config.toml
num_hidden_layers = 15
hidden_size = 384
num_attention_heads = 3
num_key_value_heads = 3
head_dim = 128
intermediate_size = 1536
vocab_size = 32000
hidden_act = "swiglu"
norm = "rmsnorm"
norm_place = "pre"
norm_eps = 1e-06
positions = "rope"
rope_theta = 10000.0
rope_fraction = 1.0
qk_norm = false
attn_scale = 0.0884
bias = "none"
tie_word_embeddings = false
parallel_block = false
init = "uniform"
init_std_qkv = 0.0254
init_std_o = 0.0315
init_std_up = 0.0363
init_std_down = 0.0363
optimizer = "soap_variant"
learning_rate = 0.00984
lr_mult_qkv = 0.5
lr_mult_o = 1.26
lr_head = 0.00609
max_grad_norm = 0.5
warmup_steps = 200
schedule = "wsd"
decay_fraction = 1.0
decay_shape = "linear"
final_lr_fraction = 0.0
batch_tokens = 131072
max_seq_len = 512
doc_mask = true
train_tokens = 503200000
max_steps = 3840
dataset = "wikipedia_en"
Each number is 500 + 40 x the weight over its row's rms, rounded and kept within 0 to 999. Layers, rows and columns count from 0. Numbers have three digits each. The size before them is the row's rms in percent of the matrix's.

# layer 2 attention query, 384x384, rms 0.0254, rows 141-255, columns 192-223
095:491435479470533448486452525497474489434539508520525514593509430518542456480531500546473435497547
096:447481497479593515453470504528452472449433457587540493529486408474496515497586535459484419531484
087:504494513435461519411601485523595474484520589430502496506529489541555471515522508591508489571530
093:478508549466490472485525522532485539538548472531543461506553500536496562450509515497471562526544
079:483504478493557507501478567514550514559523458417505437572474524427503488509503504475496531466456
091:435412496426528483504542505463468418524486512445476561482459463507510429525482579495463498515544
096:466531482431444519546506456491520513497488551515510454522472497464553471491442475515495496476523
089:467552564441463512561438498512548485443512438515448483522538535499521505492521562488477484472527
092:522481512436502495512551617514464539516450437519396560558482516496497429514462435576474417473511
097:552480505492476505463535464477494463489585502449492552469451561550541467448524507440461530470527
096:436501480522492481531548448565468438526557544448462415448505545537479578495518521609540443490513
097:494510450539470548507506503473518539551507500467519503485456469522522428536481475463529543441447
098:487497551473446498545497502559496520477483543527548507528428568489445483515529461474484554495446
096:462410572476538465474521520493456490512547459470540530462501547456495503490454502440554500488468
092:527414448507514491497473453522566542489502550551495512476511508480454554480536492515515503484565
090:549477460503547416508593542446428518428522497559569543457589472516464512513520538561469583434427
088:503520503504469520501475508534428438514548520459442495500456442531476509519490499485476562511470
094:427548473481399506489579441467574515491470452535503436489441558466532555506534523526555504508514
099:497517513441534479471463504491524536503437572511531430492517549492507517502454535522513421544497
093:477538480506475410530435499558476512506445470490530459532484492521579439476425429433483453497464
099:515451490503491524486498496457509430534539459568446492501489470469529522551528509499448524431481
096:475518485487575513472421532425538503470554466468519515495477533514485490527566528538547502557531
096:508482499486453593531408469503577508451441386542425514532629479537530519453444479454523485473457
097:504565471594487527459461443513475544440543546527576503533489457496446509519478549533455516383484
107:518492548491512485516400501496456525471520454486439559469463475509503442471543407427578472527444
107:461498501593544422540461498445508524579449501452509483538560519466516594511486473553471473500485
108:500444436566503479490563521425493437481519570489542527523500494514469530493523534443533518484477
094:480530538596522529535513546500534513508526558523460493431505542522584505515512422486571494467495
106:518463482521496486506493480525455463476518496499576515513458488483559472511519406475550466493532
101:534450496486471507533523528547486509571543544556466489577513530570456460523444559487584454619461
100:472457539546490453525580360552476576615487510575494567439490480545480536448510481515476457463486
109:524513456525543458498556434465546528472517524433456477503459468514424477549514436534470466533561
100:429502522502513515510547543551525522517533461439500539470473459541449472491502519529588479490503
095:488423462562529519516457593534473449508497406535512542475525550461474492486512529451509482525546
104:519461408568440474478514479590530568543476496528576545447465478559492553513492476529428449406472
107:481540469539529478463477495522537540444541467573424467452555493460468415467504409520510535452436
109:522463557435568486543408500555514531523515419535501486577492515503556504598462490507521482487490
108:473464469505540543593465544551500546541447532533443467527418527548462443569515534487451541469546
098:535464476534492465540459574488509545519500550453535478449557543469552534489469504450568511475501
094:541514477510560455449473574556442446474555488558519516504525435531502508519457463536480482509507
099:506509472538426472490518538461530498431560466488509430518505514439535464513569460535417474397498
100:560446540587505489575466557536558542496545461516473531568475503452514462564515482509565527547453
107:486589502491456521487538496539472543602464530491532440484460472500475524485456489542468459452516
104:533493509462582498480487568573515540419526507537464459491497476496439486498470552519465532520552
113:562482521572555524525467519445447452466434524461444467462474488528481511446564400506436504458453
105:550505451499488575514506493533540482469528509494542484502533442539547486508526525493473505462550
103:462468504545476397478475474487461463512508521543532480415479499516543525486448454486585568490590
105:478515443468516442479508486504522468515481495547467487492512534484569541528483443475543485520543
107:503465475507501530519528492571529492525497409476497485541514538526447504513470564468498461523534
095:505529536513518422567540512587516519442595480473478484484454482460434511513484536463588498517467
100:518513520572503475462429455519475528447452560450547484455472586528429472470525588525553469433432
085:451474488403493492499485505462393543547540524482498513558480478435483475487560450458479537506573
102:600457513519471529517495499479534507503551520472458495518435503565486492446595579508502511495480
083:524509468573454492432487510568535505440484467519595462418566551520538431510557451477539486568482
089:471499560492494469494567488530510568546515478450456549475545519480565440517451522507516516487537
090:531466553521585453476505553473415471491528434539532546412502496431483539531562501534515516485512
094:572444529504458513546481514499508461562402489498490501562466547484523511468548562456468476510592
082:463480471534479517469592526540466547543484527539485463452560542492558481566530465489521507492518
088:542489526518547516492473518505492487464474477467482482502537494439482467460415466473451469524509
095:533457480529544523508555541539505461463542524433496438541463527534503451501545461514464479492500
086:433532457512482452494451468530502495484514590471509564478481477539492407471503550551517494465502
090:554533499481586488529479518464519471551520480455495524498552502459478479514544547485511501444503
090:455479446460519485488530493445564557526539535415515530414512478469530564533530551544588516547484
087:476560409534546483558432429473507438436430425502494552534495531521507420489547555550507486552522
093:467496490528496543468472520549495571493450463541549438469518463555475526593518477475530548451473
087:507508603485511500440451514469469439416500571514534540475452484571582466533547427447484481485464
096:545520522451468539528524538487511522427523574557476483559475512488454427466453483567483541501497
092:439550456485498490588510516474473486443503518520496454430580469492497584444538523505457453570440
090:489538484456489536491467482434589528535445460552464502485525492502490529455513489462513507573507
090:547545522446546461450416408527417499460490531519548513457509531451536516467444579505476517544508
091:482485538529487480553460476538471447483497472475449561557473487559518517511496510590524537557527
095:476542490476519565516455476545461451518470530489542603459543471475524563475529464444489495516521
093:545478512508482480477457527524461549556478502455522495502507506493536523515462501437471521532480
088:481569449525550451513525511445556551487489535465482571492472464528440544518556520521540486504509
095:488455518499581525514485567522504513499461483516521483561474519387478527473525492489480514515482
095:520499515507466528539559453473501510540560473518450446531502536522461478537519415485573494493537
092:489470474498499535599450476445520494537464490493514494528456564482499500511541529542444466466565
094:470510505478498455523483555507496472492580436612548474532496396538563540458451540490492521534446
094:484501507517472558539524470508539490521559492507458486460467498499471523499550489536476578482509
095:544500531540531504512467493551493435523504563529525486507471510503456567503584467565519568532494
097:548488544473468512579498526508480498439525522505589467470481566437538504450523432470554543497540
090:554513536477485514537557411559410436557490493488469495541515463467524518548493515507495448453465
101:474494477517546502506522476509518533537509426495566523520461474512515498505564474459582435551513
100:558469473518450523497498536453408442461517493503460471492506469483443455486499424504453503495474
096:467470499556469499537453599532499508500483484540452470517497538511559459546487501505517448406438
104:425481480548525475487518493513491513416491493508484501477506479433461548514499454536528516498463
105:446489493520505489466488474535458508570527470492532516571455504424514424504536443465557515482540
107:530509539492488531501454533466443435531424488493523469456520515512498544470504514567537545574537
094:544547538479451464556501490428541556504510468502499498542489535530584497593484521514551348470509
098:513531493444478477431466499538509493462516556491526463509556470553508493489461551506503527597451
097:538455484503554525509503511507482538587560495510488426554532495552494442584514587508512546462559
113:515530430452544527453521549453499452479484436485531436567521511495416452512461491485548549483509
106:535476442458465466460529498539445512515472449498530547513448439483552478544458495517518498446441
108:540581501468443555469535499557541526457510525543463545483496444419449498484530434461522437564487
104:467463501486461547525512579502466516444491445488530520497453534568408517569477524534478495466511
100:438531514475462526527499446566523428493537486533500531537571483444518491395489521463577456503525
105:530581460453509453580556473465429485479467525474467537456534421588483454527542549555584524458538
104:513478498554503541550459518454472506444439527516458500464501405483542465464550488481514548503473
102:499503605532462491475502505520501593458427549457483484516511562461477492483516534499504448491480
101:545556474458561504515461508507452540511530451523474522483492496573502507495442523527581530459433
098:551570459556497446487486527477448500530471487486494456558479484539491499493452533440498512506494
098:496483495463558409415532491495474496512452452504496491491471482519434507502489509492420485508441
104:508505493459566521479494511515456581479517437543432480541559516568441443570497494471496503597568
108:537535488537441496542462461474508463490564579524488495471457527486442523563508490449541437417586
093:473526464496528503504584536444471519549549485483480485552546394486520480487521440451462542510532
105:544489434513448494507482514499521483485480516565486472490502505536456470556539505500567548493558
102:541537477468514537545517517467539473473506475586604446493484440469443506430484561524519516545510
105:456419486485532462480515500464491485463464466498468524519542564552470487476494530546479535474509
106:434577511490414422542522474460488512510465484478476538485523500530551520494450492458479560481509
103:539524457565500544527476497513531517487465552492503548524524497480503520532479526520548486454438
104:534468429505537503517492546518538581477469515496490485557504487470465567455529502527523495563436
102:541489527461476521510552565540439582480488521474494491520546489458525506514521520445461493509469
105:461510496542443459493500571545558513516424579492478458555525501574551449467507496486535499476526
101:443504495528529525471535510483474490441492538509520462512470442529510478455492538500484487446482
099:522528422446487574445457477538479509505470564561546477538496505541542505542424487452410537502452
# layer 2 attention key, 384x384, rms 0.0253, rows 141-255, columns 192-223
089:529501534543455499555501519541557495509453471535471564455471544433419445445503468472484468462462
093:507468491537475484494541478468506491524500478503547466402471507510510460472509489573533515474495
093:526481486481541551501474536484459482532521425490459524618439489495540563476459548468539469463533
095:498509495525531438502511501430589496452429586546544409537548528504562504529468518489516454465484
084:439481514547439470576424541447392508488505542487477522548550529468500462497507499487503530427546
099:477540544512463507535566533485480519551555544493498515537524527525489505507514519515541539570520
092:466496520522487493499513530548538465543539508524507450525482452493458452507586573517489462553487
090:549462616524507505519458547511501508511524515494514518526481528514492469469537500510506539495503
082:554468569414468486505478501432492456548500539512493484567537507449524445502449523501516555530517
094:506491525471498430452538457519470482567514481508531513490516463426557468555541540441454531533535
092:502476485445505571549490442499434558442506468507517415595480519545548475436506505481527610490491
098:542536533415495490484504500421505513590513484530445537471557478488522508508465512514548545545517
097:471424420551500539534397473432580493521497528467479470476487460496454527548425422475472510540483
094:615472386496504521507500463489534536577518454501410481457493489474497559528573505527456532536525
100:561562480529524421510529553541521493466529439462532519524449446496560517515531486439550456463458
093:472426436578466509517553516489496551542482493486501513484451536510521496469416496459480452601497
092:461509500554435513504601421501494499502506521456489435511529492515481575569570535560497442557571
100:499550543487583533481436470475493508564460530542526452553526429557567549494436468520473551510527
096:457561544470502459569540492456471578494492535522478537530480456545422543499521479457512528517501
098:541512552488518565420541503440493546525455445498504529498504514493492476463515405529392475505471
101:461498445496439487440499489548453527466568474511455511559588465527466512451474556489581551488520
099:546521525486554502443583499518436424527450545468508476543547525481452529478510485466510508522548
099:546502481457530469501505501453490468489551457504487465541513540503512556521469522466541485578581
101:471446544506503466565490479493508489505563561534420444500568492541518478534486544527505476559575
097:464489504423525490521580526556452477495540423529509421482517534444469566459604463415563527571451
102:478552480531456537543469543495501504530438535457440533538455507534560509435478526493496495450475
103:479529553453486462548514540507596491492441533489493492538525468459511493479477495534488535401493
111:501465529542446511509503430468486491509498539496477510509475575526546443507475491464482474469476
097:546578474556497494524464452528499534447525514493444516411576498568408527524489425436515505482491
099:529533500429507476472470542467568470512493544500552491568568483488562443443551526491517500505485
100:456585501564495506504465504459504507476448499503532491517512503481464458437440536446469487450490
103:528491551512454512508466538507459543584477473437552462522502501515555465514497532487464464417535
104:542509506450488510419398569547525507434488528485565564502528491537521528472504427522510476506525
095:517522460514526572486506463586470502480555485526448575470499481487506613481512499538516438513505
097:498557541522489532485504452453509507495541522525433538459574480540516541480514522507450475561517
101:547510484472532553573518528426477453511505473470509582511514511495472561519471471433488439522517
107:514583453570562476522533522547504500529462468484496473590444494423516553509444468465485518477492
107:543517543506523400517487537523465523439489473540459476551476447554501476491492519527406481628507
100:499452557578559511456474480462433490545571579452513429590533478543429530424484524498446421508530
098:472549526498532490578500521476493463522483504480504548527437493501473527519420487538596492476474
101:468474551500489586541437470490419498496527519581501464538585508491569485471483559488507495425549
100:504591469419512519524495470522476464391512490495489518517430496473431453436451453478530540471503
107:460520524498541529484502455494447538488552476493525576563475468437515463471407485534464486523546
099:462465547462544456455569460472526479398484471553504499535525522516532519521490482484482443505489
106:472584518494512538491456537519463397560589490570463548516478533444500449516445547508445502475479
101:418443503524571512508517543497442502587482475468517478554517507571572537501587467491538525580583
101:554520573542537524501490513444521576482513442520457551506535539471540491512549482496494563505510
104:497457516480491433520540537514464504455530485531481511504539471489513435487479464461453547505415
107:537468479398514508528398430467457487458537564439488494476466506491524587514525510495508456579488
101:562457473455443528517542513447485500519422533566480557506491528464478523455463414527517475525517
099:456531559501515535461438512513490562518479569459439450486505490541458509425503510546492547602493
088:511472522557493462552489552484573500478531450486476620499505519523448466520509520483514478505484
095:464492593506505568544491485556511540481440441480435562532578538546477511524485519472455498456508
085:530543556453516545585462546458418464554479500412406461536479489567486523472441565517458484446451
089:457475553489513470508493516510485467544531541512492503519510442547465550484520491418457502472500
080:550518457528511471509473470576573529502441502501499495514454540490507481452478480492486440541433
095:458526470518530537505506569470547510524660440452457558486540455594498499519517535490508417511507
083:534560499412513483468442454528487483476575498518540547463448417455477512474469429524506445519496
089:502521448486486511539529429525466473528525486534548432485416510589480571495491526517447459473533
088:399450523464506525573447549526525510559512481497461554483513546487451533561476483405526495521564
083:545507488469515463547452567505486523506425550475482457510526521521474592522540460492516534490488
086:510468508480462521519475513507453503449456536478557494509533506506553539482483527473515452545510
091:532513558507543491465567513574429547543456535499517494583483500502510483485462489535467423474552
093:490500503435485563549501498417468476572546566541478437424450484537490516454452499528492536518506
090:536511472503511457548486487500475489424582525527583544489413496511482482413424543497520559487522
082:490556508496422478444506523548506491547496513528477467565534530453494450431491505522506516537541
092:429475459565533478489463419474507450499483457511495487479533536545555514436538521472466519501499
091:413440525501514590508479506592464525520528445528530538525485499488423489499422415463431474406511
081:512462567473448506580520560565427520521537530462464531631486472453497534487487494496468440407539
088:478456536423535577530504510513517513497549468494408578515534555549518491521521508564513485418536
093:453440431518496546470411522462540577485512457555416463449508482414468459462470505478493526503549
102:516494452514544528520521497526563525467495464546439468528514518522500500515544511485554548533489
092:473505499553503451494589526440463485508493497554461454516449460481413495526457451530478505488499
095:512415528587494441489486547567452509430505451511483542457518536527512511481482444392488536524471
095:447474536479504528569449505499534505526493579539496525474538535592524510479495579536523424479532
096:514471475453461514442466469527447511500519484494493496499488452537523490422500506489549536501492
098:446550540506505469526518391543458503522472445506476504499429453557455495523511487527502548512481
099:504503542515446552547519523460505492510493497441480441573498491498538483593503503454551504519577
092:478498503485484473587514488561524520507449523480555511578487585480490457471502533477503466457561
095:492494563453542442499528491509543434507518496468447504471484540510419529556506578505526601486437
094:490512530449511524508479571544502496492471491553469463513448535570448578441488509489436524453475
095:468543496499532439450582563494521557530511508586537647505496458496496499552447459520480551505580
102:490496518470468598502518512429503529463504497441484493591537429418472554517480506474499475542495
103:460448443473562517518527505522377501450526474512515545494445496565475524503469477487508572460479
094:581458491486447498519492543520577430516543474465451497518557467481466525529521558445549623540467
092:528461418479481515488522556424534495494527471505531561534526500538483480537489483513524409500488
102:451475494542474544433467517520514447470402511517534550507478474492439458468502474474514514571475
105:569516481454473512473521508489505478431498534471541599523504540536543505463500543531515502453501
105:501468502533467500505489534475463512484557533461495538470540495494545550396498506482504534527457
098:497534477503474514409599464544501510448476492590535469460480522473491472523435466535514538508465
109:520482515491473486523480547480541425521471492491452494560509547561511516486515501427489487501560
099:519557494471419498477493517511433471451481472476475438449532513484490493572523513484537570498471
105:430525385497482450505562571453510495497528402519484483501405457427567517524523369492571472446482
111:476640487524589457449590512491491540490499447469423521443476452531487560526489402513493503514531
104:418561559484496467504490469516444437538525454536451465464551542502420474532483448520479516470491
097:537428499442473548484507531465505503506540526466514520592468454584491494516506476528539453534494
104:500550520440452478482546486563429473528531472505544516476507547493523516551460463563477539484529
102:469427480501538476517509528460463514426491487498431521538429522516520548463559519582496505528489
108:518498517485485493511499489519540497531483527503454541423510457536414524489539469472487445513568
101:529492528392458510518440450515550511491457524485457566485497518481400495486514460484555548489505
097:451489556508540501519511529545464571524569497563569505492476505449514512547405512507511518508520
099:523536473540499571511497542528519517487434563497454494409534555477517465543556474417514522529516
109:470560478476479488536502503476542364462522491473487520484512505474518511590415543449494501487518
106:508505454514501498483495506506549607462437519506485509530543500499531550451491508529522536493442
095:519460502559506507504491536485463546485441541526517489554579438463445569548433462487497480427526
107:516501532454440517551498551508488531441428464452508503570542553486511559468448473470492492589485
101:491557485538475434458539533559509505414477491490501448457450404494523449473474449460543483550471
102:521509513423526479435469518461427486573511403560520470506481536496477441526571568522467487497496
100:484442513533509432492539467456472465484467448474524471518488539528487528527388508470428459441432
097:443543502514531457488532509491512515468546541444483501499545503491464579475494495490554498482499
103:454523445536453507450525476498506466629474593492420403481513526446456467498446491514475482495488
102:474524528494543545517487516462549521494447419503506521519416531474556451492427467473499463498445
103:508461467501496478574502530530564494543483504493537541573529472481531505560523496492466455558546
102:503468578541467529527561508510518516535498548542477558517575451489544459559505525488473487518538
100:472485579523439458525531499534531521446547505584528469441462475540577534470494495570454516490483
# layer 2 attention value, 384x384, rms 0.0254, rows 128-218, columns 192-223
093:545450507470588473433517476447477534508567440468519568392495447516528532522448479485479589386459
096:496541579555429493548575493562479564523495494496536504533458589468555500468549544575519546446503
090:434502468539437506398450476482515546515523570496456602531516501569447515548478529504484433449448
098:497517475555552560524473490595512564500532404436453546505538510458454448548450522487515463368472
095:476485498530488466569505535425538491480360556483522538501583514451442487430455486502430477503459
089:492462470434523472494539515573459452346504525543451510509524480473498488512539499509466537595567
092:556471472543488508507494446388509499492486529477483474434546519499535523484567447508534516489476
094:507546510453488510515497461538464429523505517453478428466554465430497480452514473461481427502378
097:518509508530456514511527508501504514503448548479481480493509527487547473459515487591544511427457
091:560511567517497466503523444502477496499484443487537481494518517511532480464473508465481580435464
088:458553575532439522504498494477446511478494551551475550449518428427550498421506475589439489469483
096:510451483530561492504543549512532475474478525424516444523504526526540566444511584488553516511507
089:469464447529504509520486452522523469487488517535596560448574531528479537460554494469483510488432
092:519468545532544418560549442489536563516511413429490507538463531415583463528465503477581497552446
095:505496477466562438511584485553449515531498475416461521503518462510527525507520503438482424557528
092:534535521457478473503547496514493546512488487467489488445463537506456476497514499447536491523498
099:402543451476556454481525517537538523507500541442445558495499526526573565559597533445514498600523
091:498504545448562506538549476519540502465550467457389524503434501493465542498497544474460536543443
098:525492441540491500435508433494544527508511488473486521464529546526487525505538478473526456559461
097:575497549486555502489586485474525502472483496530513500580476472502468565509534490512495510552467
090:556473472444551439479516512443483535505558457486510536438503551488394485488481509535496592527500
096:513495488503504591487454556492493495526519504445516494547465466515503460437421609494424446476433
095:625470445550510549491447459570430492443531557529593541533452473507554448469487480479522504540478
091:502496545439499522520514413422446524420562493577574435517499503514516497511492532507527557533496
098:560523532455514474493544463523494513496529482476571488543508500490576547489565515477445593518463
087:496518547548519476461533526498460475523525467506388519495504501504504557456462438487473430505469
089:570541477508455463495513545458494447558487504445471516414530482484534543515478536564519475504509
087:500489587470529486484515466614442442498464529548512483532508499518509598500461552511517458440562
084:493529528436484527557471474602474487560524487499503505538532515490496468542477519489499449529527
098:433503545492510519505539554453434531529514526541435501500524496529542514459504453566521543401466
088:534558486542550538506546431473552536522557440488461527454457447528513521537494491577563472577560
102:506537561414527518455482572455506471487450533480514449499537523526465511515554537552519488468536
097:466423514476457509499542504432507463435533529525553550501521548461509410580495496535504489547498
088:458498481551478565528554484467516523450551388537461587444477486424490506506533471531498535533594
103:509520508591513473506482574540548516504502535480581535448519572555496481544505537466533479480560
090:492501550460506454610530537562522606501432485521517489565391490485371511548448485528542536505584
091:502481430491441516517475542567478528477495537505580437455475454435516521449442492480526521552527
091:546525503504475500529419518492472530559470520474472511562553538528513526530547477484543502511477
089:450443547445508491502559460521466466466527496507506488474492530521520591555529538484486552543516
094:471515452525593534511487525425496467473507462473507443560447453480584580446580477508520510530528
092:470498499541532525466416490534499500480604448529599446478465472469515513501458531512485543482454
100:548501550507426498551553480533491460537545486555478516546489498477523488557464467405495465507526
095:471599482511489458537502537451564549514485493517442507537519515463508523524507519459415485494531
091:481476505513504510436412530429524558541491572454510504507532491539461521461542538502492480465512
092:505532574519559461522539452433510414540487493508501451493506536489554505492492479537532628538553
091:510469569503452463439525542422517443498458484478474464550529452554544491476548466558434517480518
094:491525505512551507533522489519549438578498554514473412522542460504502569554490487502502506444503
093:468588537408522445526579495448452492515511524522501521464523435482491511455435574536536447452417
094:444509501544473484389467528513516477536528409484433484565443568607533448460571494564505493435498
098:546459446545411470457497516491429442495537526526510467510490545563550504531553532516528459467526
105:480502465520484533483577435499516486509485562487513500443427547504482522434533507427496468534479
094:565534539438567553521485432535481493493514552507496490507528468452480518512434480473491456488509
085:502506527517587499524489468522490456503548479450530510497479527482570568535469547559493517501448
092:443482569513490462485492417564514486498555464547535552548524488468537540481509578518466514471474
093:531552542426587431497468512497423475513466443552499520498487462478502477582481449607554503436491
091:429447450526528466513516548483483507519527519498495545522461547532461530478568461434477527419468
094:470476449540522501478504504533529464518535460502521476475521564463498575458539519408488526495446
094:507570461494471514534452539471447450495493398494434592500462494521530460542459433528504453524535
091:562473507537542473507527514493520526461511500438485427492492463478515505525493457512459484501514
100:516540476500502519479457488509563527483483499420495541526568526517506465509479442506492519538548
097:558542510466500487426530527464503514518545476529469615432460504437412519525563457553459513579544
086:427522545440492554488537461510402508474416548454504452459485494510451573475508553541505499552568
089:559569422536549542448515505431544536455553488519502480529463547433481560515541578471569485566483
091:508480486498511550407510509527461511497490468459522413514550571503506507496501443472451542462506
092:512535538582557591485458510469565550523462470515532509465430500441500499465505454538497527459512
089:546517547461467516517499537551505590526564503530462445471544592492494483503530528489573491505529
090:513446571503492532533539522523533470529481509464481571529500496501508514515490430473567486468586
097:581510508542535559464440519462579570451510465508456499422506547479508415462486532485551422461507
090:495588548487446584499532518483488532519504499511522590484504514450491531448519529550515425490428
091:540478550528494531501527494526421442469510425494466550573561514425467463576447464515507540481499
095:499483453469516526500529455481540538494510543499474600405544535480496505556512443513485503418510
099:491488505487524527410519445501521483561515522520519546553523486531486516448443564543511497518501
092:509488421466497458446480426458499510491446449458516481539467536530435479584493525624453525538486
095:519524482528479535538496533559497523488479486591526577492470490451622560474524572427508527414487
099:490502557564472503478530494482501458479485527507532492461502551525540560414467483498545475521507
103:497521549475528439447470457476450473499461467415405533458572483474450454588505490510549506503433
093:473532548454560537515507515541516566526466462527532510478520516501496485461485491546457470488461
093:470454455526467431526502505423403472410503538437510392588516467463484462522461489497399452607521
094:488553458578522497493552503483445433564486497525445526475541412506535546510524524548516522536501
095:501496538467469535485503467553481525487513523481508509485461453453541436509554521523482452535481
095:501571522478502432432483467566509476489549491523498461560496572509475519489515541503417519510426
100:498518559575423585498494493511508508540495477471426547505457518452536455462571494444496458458467
099:561467470462447559406484511534517511541517504487539495525473456511521521498453519463518434511525
091:528477547576441445489529510519501443559533565439493482522489469509423450482502525464520458442459
091:516506527457491506559514568484507457483527495511477542442469481490511540471386485560564476430569
099:518498514462534590546467555475533472560474563533494495439454493532465560422482506479525478558505
088:501467501463503458527486497485511455543507477508470398531544521510538528466552573498495529573420
090:460502564532460477417474498456486571501589442525508528544528506430516506511454489521511514480441
099:515549530461569602540479543508505515548530476412489486475477555498493550518462502473533483538508
095:485471495439453439521560537456428534389527492496542518511459483509437443532419521498488558517438
089:520503476518494519500441484484447497463539511491502409570496499551478502435546459488516464535444
# layer 2 attention output (transposed), 384x384, rms 0.0315, rows 128-217, columns 192-223
102:516449450528449522555508535499533509512544501548491469477484491498509539514476516466520450542557
100:491465461591542479441435484543471494473547502521459504520580491571527474547427464481515494508565
093:533484499464513544487514366500547512453456497599532499479541478571502517535469502526371527573533
103:474535519493499450474505510488545515513494546497477513502481501597542513499571545483548566509542
094:508515507404520510414488526483499421479551469502523513504472451488501505519586485526527504549473
096:484508514469462471522485488501489488489482527485544518485503528472528558465578496444532507518538
098:516504451526503567533485550566474521526488424563486521523588504571525512534471478555533501566456
099:496507532588502457488469523477617448542458514487469495496413389506525426569526533524510517519600
102:489468511394520475512532526471556515476517490480517499508472467565498523491503515528522518484558
095:527551433500419549477539483516480505527505533577489434576457474429475588489506429426488451524479
097:416433444442597465416472486507503444494456483433525404526559490515501479470419503466497420513612
097:451526552478455526558500460486554492417516529509584523415431445528491497505488420506555506524510
097:537528508547473455421479574447537548496452501527468441502500563527477458483502532505516456474537
096:472420516480491567394487487496482474493528414526514523480454487507418519448523564539591496540551
095:505527558555480431487508466503465528500526478451495496474528403520481535500542511523509531505500
097:562446522544502429531480534438572500488444534539461401465493480494484563437455517485462476483460
100:436444498513507539549528543483479501502488468471465438530520518520436509523423539557457471470514
100:467529463516425556463524520451457485523543460509551545502489509484512478479534492494493463455580
096:445448484578488552489612538507443469504518515505490469565502441434439445480480533481487498401531
101:518541506501470480555498499545514488523470492482516436550538480460445472388559419493540464536472
091:478544480525513524473495566485464455457521530503504487486545430514533537491417463517486467573464
101:572536516471451448487629457440531524460519504459524525433517488453440459515472478490544594424467
096:472553470491522568547568474419522522503520515517469432447434487521501582483553469492549474462519
101:490463524580554509478494587491549424516579528521448523461422523508475476494482444508554403470517
100:521568534588450538476452527512496449541456492388454507472479515436551460447513514498582453488518
091:577548566513510513459456559494430549545581548526526525557531476573466468504456590496530495535514
098:538467488515516478550550545513551483505511501484496489501531423512569439520540537485464548520478
096:501484508513445500511510503468505474499470468469474478502475479489505454535463523462510568494488
093:428574489553503527524451551433458509451481435448393502455482461541489462463588506495524538448464
096:452448504438535478451532516495535512532465461518480492538454484503502475468466453517447510463436
096:448494514544571503555422497451483537431438495611518524484496553522501474501464462549456479448503
104:520548477466417484447484504509505478540519557500514460508517415383610520501443513476522514522467
105:549546505550512468508490500465539511546418520437453543442530539533472539383522494559457473466485
093:487478423529453514518485531581568478448528555477430431569542523493610550474527533520548486474465
101:395539497421508506479548441492538475527444506478492453484477522497457466514396571519511471507409
099:493499455475482471436433485484503523509534493484594520484527483419479490482580512523547492504490
093:496513546486527555466481510429487503481519542541447522548437498490450566587506442525443522517433
092:480546476544494473482447476552465479514532513500524538423501509465482451544469505535502474500491
096:530511521520440518481422527412450498536454445484550559460488459469454501554492409537461463488526
100:530508521471473524586523450569474484504497524536466510534447502557526496506465558495560511477514
098:509470446450553519468463554446498455493469521504422540537517522585469504523451498507495453504506
100:483538556550566496453529487559508577513498509457451447550467508476500503498506529489541467465473
100:541552532524533434489447452501463420529447455471582461486529459562504594446451538495506501436496
093:545527439582472511468590510524510495387465443521474546515488469474528532503489455496535492504540
097:498517487497506536475416547595367492589487537504507528490475482490487505578493499435496450466502
094:450522488478476508492442493566484455550552441534579547481491506439480521592479471537486435577536
105:472472447540471487606569480458435482524483425529577540501492461525427496545556447489556437375499
094:522438547513538542531484494438544509447479442543513499572451514466457474487484479421451576508502
094:494494476433460537527480475475515488545526558614530494537527511429530535573520577499483540504561
101:464473498499572614460460523488535559513512522506492429554505494457460580462522535461517495459459
106:536578470442426489498506469512471497519384538518473552483495493506547470465559486576516545538443
101:481452519533444450477454475506493589454514453510448502476489468505586537550545484430453514490537
094:541421562496475551442538465519508459440473508434498481513512497472479537470544458443497559435508
095:552502467485486533526517502503447448419488504537493501543535482530462426501490494480543475511433
095:521517476556523444569494474443545432478558501469481532499502521579537534464477463391508496494528
101:387563475588539506496416496509533484468500501460513525521502563504558471517495570531479523532512
097:505575435569472467520551484429526466464472483475500515523503524520434480508467477633501581445509
098:509477512504507500499582466530540444546531478410534490469468543478526537471521513440444527434515
099:441469532468536506548450564501518492467434463495511531466448492508594508493503525494527543536520
102:546526557470490494481493516505466496450560493581486446487421515570561483490454546560511527481498
099:413534468546494454422469468463497526524430608447546455511517535512439472542471526434522478542513
094:515435442550470475462451598485509499511514508490587571470469609531472528501487508508529493455500
097:489505530448506505613561519537509508500516482468453492554423511468491501537375436535570529435535
096:480579504480544458534583512453489517529501549577451545452504437520510480504455448532492427526499
096:554495499545449549551512481550497490423508523550462519446515447520543456521479453490502490494489
093:530534512514522476456505412423536456521411448520571532596526448557492521498473494538561476584502
097:488542490505540505526467585414448503449446490463541538495545503513461507525483470550462528490475
102:495474438501527441569554531482495500525422531531516510499530479577517537539456593516506450492549
098:426511475520500514451496509476476486602418498482447539492491458547509508522478506536528511545539
096:491513439450461463520476518569470526520520568449494473540465388510407560533510516479493497496561
098:524447465462524506497471470515453550551490454519508435514490541554499496421520489574503565523511
101:488470535456430454480494532472533433450535538464520492393475560474490485536467512469537476505548
099:563448451527473542448464512468519550568541554410520518522544466489455479513508410531485480541492
101:415414539527496528482520442486505527485540516478450457554460425482475490516437508574523512478508
103:509447492452495501509552470522455581519536500518481481476475504468489542430525539473490460528478
102:549468495510472556538560541541460514502466439537529498468480498553505469547484494516410493508562
099:487462516485536528472460515504518514427511473494500532476519519490435503469457517474554500552520
097:467575558491497511464488503508507485535455525528473498461550582483548587542549459449493502526572
102:460432524488510544515486530545468538453511485371534528515546511460551472509483550529458423474563
098:504485416508485479557533491460488496563451529481474534481537441501536534549494498437563464488496
095:519497505505558506549532483498545510478495531510512512466602485447486476515522534478483509545507
099:563454423498502481521517473442466465529537538478482484546522450508473473485497499565476533509481
102:525502474552491431542552488436489498510494456478475578478487519484485564532558501490541512539470
099:490559463447503539445434476453596566504508505536566520470493500473468500520522522463536486520526
096:507433520446500468480444529519482466511555509456524549553458444486452510489449548500515534520461
102:468462520451522523480480464545489473486475433421577510535443510530496532590559517516511520471500
093:516530427507508509456520521494464494510480555526503551499523525477497571641484500514550613427550
090:561505515399510460533488500416577406536501520412518521591487524505497510460531469518513469466537
099:480536432486489524464463511531518508489474498484532559509530562557459468453465455492509526447492
100:475483563595542455481542521474496524586499495526504524470527442505495478447588531445504479492522